From a checkpoint of a small transformer trained on Wikipedia: no biases in attention or MLP.
Each number is 200 + 20 x the weight over its row's rms, rounded and kept within 0 to 999. Layers, rows and columns count from 0. The size before them is the row's rms in percent of the matrix's.

# layer 20 attention key, 256x512, rms 0.0961, rows 24-49, columns 384-447
097,192,197,229,195,198,208,191,175,175,206,208,204,191,231,191,184,205,218,171,206,201,215,208,169,146,198,147,212,195,237,181,209,196,145,225,201,243,178,222,180,204,178,218,226,168,202,222,198,196,229,180,224,214,170,212,188,206,235,207,188,215,167,215,168
099,225,201,216,224,177,211,188,169,203,217,172,161,206,212,235,216,217,210,176,204,185,197,215,194,193,203,215,193,175,206,198,197,199,190,217,203,206,226,171,170,193,149,146,228,177,170,190,212,220,186,175,202,198,195,200,184,194,178,209,164,218,182,161,182
103,195,191,207,183,173,199,221,201,180,170,213,228,182,151,186,197,200,194,164,238,192,159,186,192,198,196,199,193,184,213,204,218,172,173,168,194,184,181,225,227,226,226,202,188,203,184,188,200,203,200,194,180,183,224,214,201,209,167,180,138,202,205,183,198
101,215,189,207,193,238,220,173,203,177,196,211,174,209,195,216,190,159,189,192,200,171,215,201,206,207,197,204,215,162,194,206,178,165,195,209,202,209,197,187,199,215,171,165,238,215,159,183,208,232,189,190,208,204,204,218,168,211,201,196,160,169,179,220,215
113,196,224,224,215,187,209,176,203,221,199,185,238,224,189,201,180,248,180,178,212,216,195,209,225,193,219,205,211,208,207,201,198,237,184,188,192,171,219,193,253,177,217,216,171,170,157,191,203,178,188,229,189,189,213,209,213,159,204,217,173,175,202,221,203
104,226,174,194,197,200,216,232,218,147,188,200,211,176,189,223,215,227,197,212,189,214,171,204,189,208,229,239,179,186,223,202,214,235,210,205,231,173,186,172,220,200,192,205,205,194,171,200,207,189,243,232,198,223,218,210,202,162,206,200,202,211,209,205,175
103,208,201,212,208,197,206,185,180,222,186,214,209,228,233,161,192,187,247,178,214,196,169,181,213,228,176,202,162,171,195,217,200,179,160,228,196,192,184,204,191,199,204,209,211,212,180,208,186,175,208,188,202,229,216,210,186,202,206,221,198,211,196,188,199
111,217,197,166,217,222,183,209,218,246,212,206,184,207,210,210,223,212,167,168,190,220,219,211,196,187,210,178,205,211,216,201,194,195,180,166,148,204,210,231,193,200,199,196,188,220,188,180,208,165,178,191,249,249,232,221,181,207,233,208,180,154,210,172,182
100,157,181,200,197,172,194,216,170,191,183,218,140,201,187,231,160,206,212,215,202,177,169,181,194,180,177,210,209,168,209,192,184,214,207,185,210,183,223,164,174,215,187,183,212,177,209,198,189,233,188,198,165,148,175,188,196,176,164,172,196,206,218,193,223
101,189,168,209,176,212,182,220,198,169,200,183,198,177,182,194,217,212,167,217,197,169,156,230,243,213,197,159,203,202,199,196,190,157,183,192,215,207,197,205,200,240,143,213,190,168,199,204,230,209,215,203,180,203,188,186,200,222,197,175,182,188,198,208,221
103,189,209,199,153,235,190,242,229,188,184,180,216,209,215,242,214,208,200,188,210,186,198,190,209,194,187,202,213,172,200,204,217,224,208,222,188,215,205,218,205,190,188,150,193,201,227,221,185,205,187,227,217,205,233,198,212,193,194,202,184,200,234,189,182
108,184,217,191,219,189,204,223,174,131,194,212,189,197,194,210,184,178,188,193,184,195,192,212,193,203,151,178,225,187,209,215,206,192,213,204,203,197,208,171,197,210,230,197,200,200,230,181,177,185,235,234,204,215,185,210,206,187,185,187,229,228,182,194,256
102,187,213,202,165,195,195,231,227,194,223,184,218,198,182,221,154,181,175,206,190,178,205,202,192,187,177,191,210,214,207,220,184,163,201,206,218,181,233,181,196,223,178,207,205,208,194,194,209,185,178,172,228,196,196,214,205,177,197,200,185,212,229,176,213
107,178,201,172,193,202,197,225,217,156,188,204,219,194,190,198,214,205,229,185,203,243,181,209,214,181,210,210,200,203,147,151,205,248,202,142,175,175,216,228,166,208,212,190,214,229,216,190,249,206,187,153,217,226,203,193,191,261,214,189,194,194,198,205,210
105,216,174,172,215,208,216,155,212,178,227,206,205,186,204,163,203,183,209,225,186,215,187,161,190,190,197,224,174,185,206,234,198,179,192,205,211,207,192,191,181,258,204,197,180,194,203,232,198,194,204,206,178,213,192,191,193,199,196,238,169,194,196,188,205
106,156,208,204,181,180,191,204,213,215,223,210,198,200,189,184,214,177,172,161,189,203,209,214,205,215,201,198,162,195,185,235,203,222,216,202,214,185,200,184,179,171,178,201,205,156,194,213,186,237,189,179,189,176,185,215,163,201,164,231,168,233,224,219,196
095,220,216,188,190,188,228,197,182,179,178,191,187,219,186,211,188,182,171,203,181,197,199,184,230,204,169,184,182,211,181,224,224,176,195,206,229,158,171,221,208,246,187,168,213,179,238,211,158,198,186,213,198,184,193,200,181,161,177,207,212,221,214,183,224
104,184,177,179,203,221,198,187,167,193,182,197,217,209,188,219,200,216,199,237,219,219,182,179,196,195,190,195,230,205,202,203,211,213,189,169,177,193,194,180,171,181,177,170,228,195,210,214,207,208,170,211,171,178,217,207,200,203,216,187,181,211,223,177,208
106,178,192,220,218,216,175,205,187,199,199,173,204,181,193,212,196,200,188,174,205,209,183,203,201,225,166,213,171,191,222,166,205,200,222,185,184,210,234,197,216,222,216,185,195,202,198,176,218,222,225,175,210,195,215,191,206,187,186,179,200,202,177,208,234
099,219,200,176,219,221,186,186,188,186,198,175,231,201,195,196,178,223,185,207,211,217,228,197,248,198,206,183,189,203,172,208,198,189,187,238,175,207,226,217,187,229,210,230,211,172,203,200,225,187,201,213,219,224,198,222,178,197,229,208,193,217,166,225,178
101,186,219,196,229,178,210,243,166,168,222,218,213,247,191,205,218,247,213,206,181,169,196,189,205,194,226,222,191,244,203,206,218,223,192,187,175,178,196,179,181,222,199,227,188,193,178,223,191,191,169,170,196,184,181,195,196,164,211,174,221,196,220,196,162
100,195,218,184,169,208,186,200,212,196,223,236,185,210,182,199,221,198,252,226,214,184,230,192,169,181,254,221,200,206,167,198,205,156,220,223,195,176,177,212,230,192,236,224,223,201,182,201,225,196,219,230,183,180,187,168,174,217,198,233,233,238,186,213,185
113,221,199,180,225,224,236,231,222,199,209,238,195,223,174,212,192,189,211,193,181,217,224,197,193,202,216,197,201,200,172,183,169,180,211,182,211,211,193,229,182,210,223,176,227,213,182,186,187,201,155,160,204,199,208,209,188,211,209,202,206,221,197,197,181
097,223,216,200,167,205,208,210,152,203,217,194,203,180,210,176,205,203,165,216,199,217,187,206,227,184,219,213,207,184,200,198,194,213,208,188,253,160,173,174,203,225,207,200,205,230,211,189,222,218,205,202,220,229,183,197,203,203,218,180,196,228,200,183,219
097,197,216,195,190,209,204,145,196,190,156,216,216,211,174,237,215,253,188,214,235,197,198,209,205,217,168,202,185,211,209,196,169,186,185,153,186,221,202,156,197,205,152,195,232,223,213,180,191,186,228,209,188,184,209,225,225,239,169,197,230,223,190,202,203
104,190,183,199,195,180,189,169,205,178,213,226,193,206,219,205,231,215,152,187,186,202,205,190,172,218,210,208,196,194,172,186,217,209,225,218,191,216,179,198,197,203,201,201,255,221,214,160,177,197,227,179,220,206,192,243,192,188,204,180,202,207,203,200,183
# layer 20 attention query, 256x512, rms 0.0954, rows 25-49, columns 384-447
098,183,203,203,209,203,187,195,220,210,202,193,218,166,187,188,208,175,195,206,170,151,190,211,209,187,230,181,197,211,216,211,193,195,196,207,186,214,183,209,243,232,207,213,183,188,190,191,194,196,189,183,185,205,162,197,197,253,202,210,247,204,217,222,252
102,212,209,234,193,191,210,209,215,197,257,204,178,201,205,223,200,246,199,194,222,213,179,182,247,210,183,181,203,195,189,213,220,199,139,199,206,172,212,201,183,159,169,196,202,226,188,235,213,207,230,212,180,180,191,208,206,221,201,186,212,194,203,149,200
100,186,226,168,176,200,211,231,237,211,206,187,189,216,215,192,202,175,206,168,174,219,237,234,206,178,197,215,175,184,175,224,237,201,180,223,174,231,171,169,196,186,195,212,199,199,234,193,185,263,192,182,186,193,178,201,207,183,199,187,232,194,218,197,199
105,173,171,202,209,226,162,183,216,216,206,203,191,178,214,212,207,220,216,179,223,196,182,202,175,220,184,200,194,192,218,224,189,205,188,206,210,207,188,195,211,188,206,187,215,202,180,222,202,179,210,194,217,229,184,201,197,182,208,181,204,186,161,183,182
106,189,203,203,187,194,219,198,207,185,223,196,190,214,207,162,203,218,227,190,202,206,249,236,199,174,201,187,226,192,160,194,209,188,199,169,174,162,187,221,200,181,204,176,220,241,181,188,202,208,171,222,207,209,205,184,201,182,198,217,192,224,212,169,218
104,178,231,220,178,196,180,193,222,200,186,186,229,203,173,216,206,207,193,198,179,205,194,227,202,204,177,234,183,169,208,168,179,187,188,219,204,201,218,218,188,173,206,191,232,181,202,182,149,186,228,216,202,184,208,191,207,209,208,205,192,172,194,197,191
102,175,234,180,170,206,186,205,192,188,256,191,199,258,241,201,154,183,193,207,231,203,204,190,169,184,162,176,170,231,200,183,215,210,168,184,172,213,171,203,211,208,210,189,213,203,194,208,203,167,214,212,189,207,173,192,183,230,191,203,205,183,182,194,207
099,174,207,244,232,201,164,190,203,182,203,177,190,194,184,205,186,184,217,215,166,207,250,176,206,177,204,197,174,177,213,180,224,232,229,203,171,178,190,214,196,158,178,174,201,185,219,221,186,189,211,236,185,198,175,195,225,200,234,243,230,224,207,193,219
102,200,179,183,193,236,207,188,180,204,212,206,174,180,232,221,213,174,189,227,183,176,217,180,203,223,196,199,197,189,186,239,230,195,230,218,233,199,208,208,211,223,191,178,221,205,167,178,198,203,165,200,184,215,187,220,157,228,196,211,219,207,185,197,184
099,202,180,177,188,205,217,183,187,200,181,217,207,179,192,231,215,188,188,197,188,187,186,177,180,186,194,168,197,208,201,188,224,232,182,231,162,189,214,198,224,199,225,220,209,247,218,184,207,215,195,195,208,217,177,234,197,191,187,191,214,187,176,216,180
104,201,199,238,210,227,175,179,231,211,199,198,204,190,188,144,186,177,169,194,249,218,188,194,184,220,174,203,200,208,200,197,210,245,189,222,238,172,213,220,202,189,182,206,213,215,180,208,190,211,159,232,180,181,213,184,228,185,202,222,193,179,183,167,232
098,221,212,202,200,243,203,208,212,211,185,190,214,186,202,254,175,182,212,211,189,191,187,209,196,190,234,206,212,188,185,138,245,203,189,203,202,200,197,179,211,224,227,216,223,178,190,202,202,188,217,194,177,194,182,194,193,210,178,186,218,211,186,192,208
104,223,215,215,195,194,188,214,210,178,201,187,229,212,191,206,217,195,169,204,213,212,229,205,209,215,203,204,136,181,228,169,207,196,227,154,213,186,177,225,197,226,223,167,196,187,215,174,185,181,178,173,208,223,188,203,206,212,217,216,222,215,182,194,209
102,198,191,212,206,190,180,182,224,179,195,203,181,200,191,192,186,235,200,186,218,195,206,193,205,153,193,201,232,225,154,190,221,231,213,184,214,201,235,175,223,222,215,233,181,185,163,211,220,217,190,186,174,204,175,200,226,194,217,186,240,201,176,194,187
100,191,253,189,183,178,205,199,161,220,226,228,219,198,201,193,195,161,213,193,209,198,221,204,173,207,211,186,195,195,182,207,210,192,203,156,188,216,217,213,229,202,240,207,212,211,201,200,198,207,204,243,191,178,204,226,193,230,171,225,182,188,214,192,243
102,190,214,199,225,204,155,170,197,173,208,228,190,214,194,167,237,256,179,218,220,237,188,250,227,190,208,172,186,219,201,197,204,218,175,189,227,225,198,209,193,197,217,207,214,188,193,198,215,218,185,175,195,226,212,219,222,215,199,214,196,217,209,222,218
096,188,220,184,179,181,179,191,219,169,198,206,183,179,203,188,197,238,189,179,225,209,167,160,221,196,208,233,232,198,207,197,229,193,192,206,184,240,216,217,182,212,199,216,178,199,185,214,218,163,194,214,173,196,177,199,180,233,192,208,193,212,186,219,214
102,193,208,193,198,208,190,162,217,199,183,193,180,214,173,196,192,218,174,192,205,197,174,224,201,196,231,219,216,217,224,251,157,202,222,196,229,186,189,187,166,189,157,209,175,212,203,199,175,187,238,206,194,179,174,177,172,202,244,215,192,209,214,171,221
102,201,198,190,203,176,147,189,237,214,161,224,224,201,205,187,195,176,173,194,206,222,210,207,164,165,170,204,188,197,201,201,182,216,201,222,197,221,182,195,189,220,192,201,173,185,204,196,183,221,221,189,185,187,217,228,212,179,189,194,214,169,234,202,202
101,166,218,218,187,216,204,219,180,233,183,238,202,225,194,223,186,187,235,200,164,197,213,217,185,200,199,174,215,194,182,191,194,196,211,228,185,208,196,204,207,217,213,218,184,190,216,192,195,200,178,234,190,196,173,204,160,227,199,182,207,187,199,204,205
105,235,181,221,184,203,172,212,177,207,211,204,195,191,189,213,203,215,204,215,215,201,184,164,254,190,184,181,174,194,230,201,189,227,223,196,175,257,206,166,177,200,216,178,206,187,217,186,175,198,204,185,181,151,196,192,192,208,179,205,181,204,198,201,213
108,180,219,224,240,172,202,219,202,169,202,184,158,207,221,199,185,196,223,195,228,257,206,210,214,200,188,191,158,202,212,209,197,193,202,157,180,198,248,184,155,186,191,211,177,201,171,205,181,212,170,229,211,196,183,199,195,222,230,197,178,196,206,202,230
097,156,232,218,199,175,193,173,213,176,201,229,216,250,182,148,213,199,191,198,200,215,210,198,210,187,216,203,182,207,187,220,193,223,239,195,198,157,205,199,232,215,209,199,202,194,184,209,212,198,222,206,183,222,189,181,182,210,190,207,215,188,170,195,200
106,168,177,191,235,170,189,176,193,195,154,213,199,196,218,195,187,228,181,196,167,200,179,202,189,191,198,194,199,202,211,204,237,201,182,220,193,209,206,193,173,212,214,208,183,184,217,196,202,182,202,191,236,180,186,185,219,184,200,178,194,231,180,165,212
101,209,210,184,200,217,190,192,187,201,191,191,205,219,182,183,193,179,215,212,183,203,206,170,191,179,187,234,184,220,217,214,212,222,200,214,231,194,218,183,185,197,176,223,164,169,252,217,206,201,173,210,185,180,226,180,181,186,170,199,224,207,184,253,188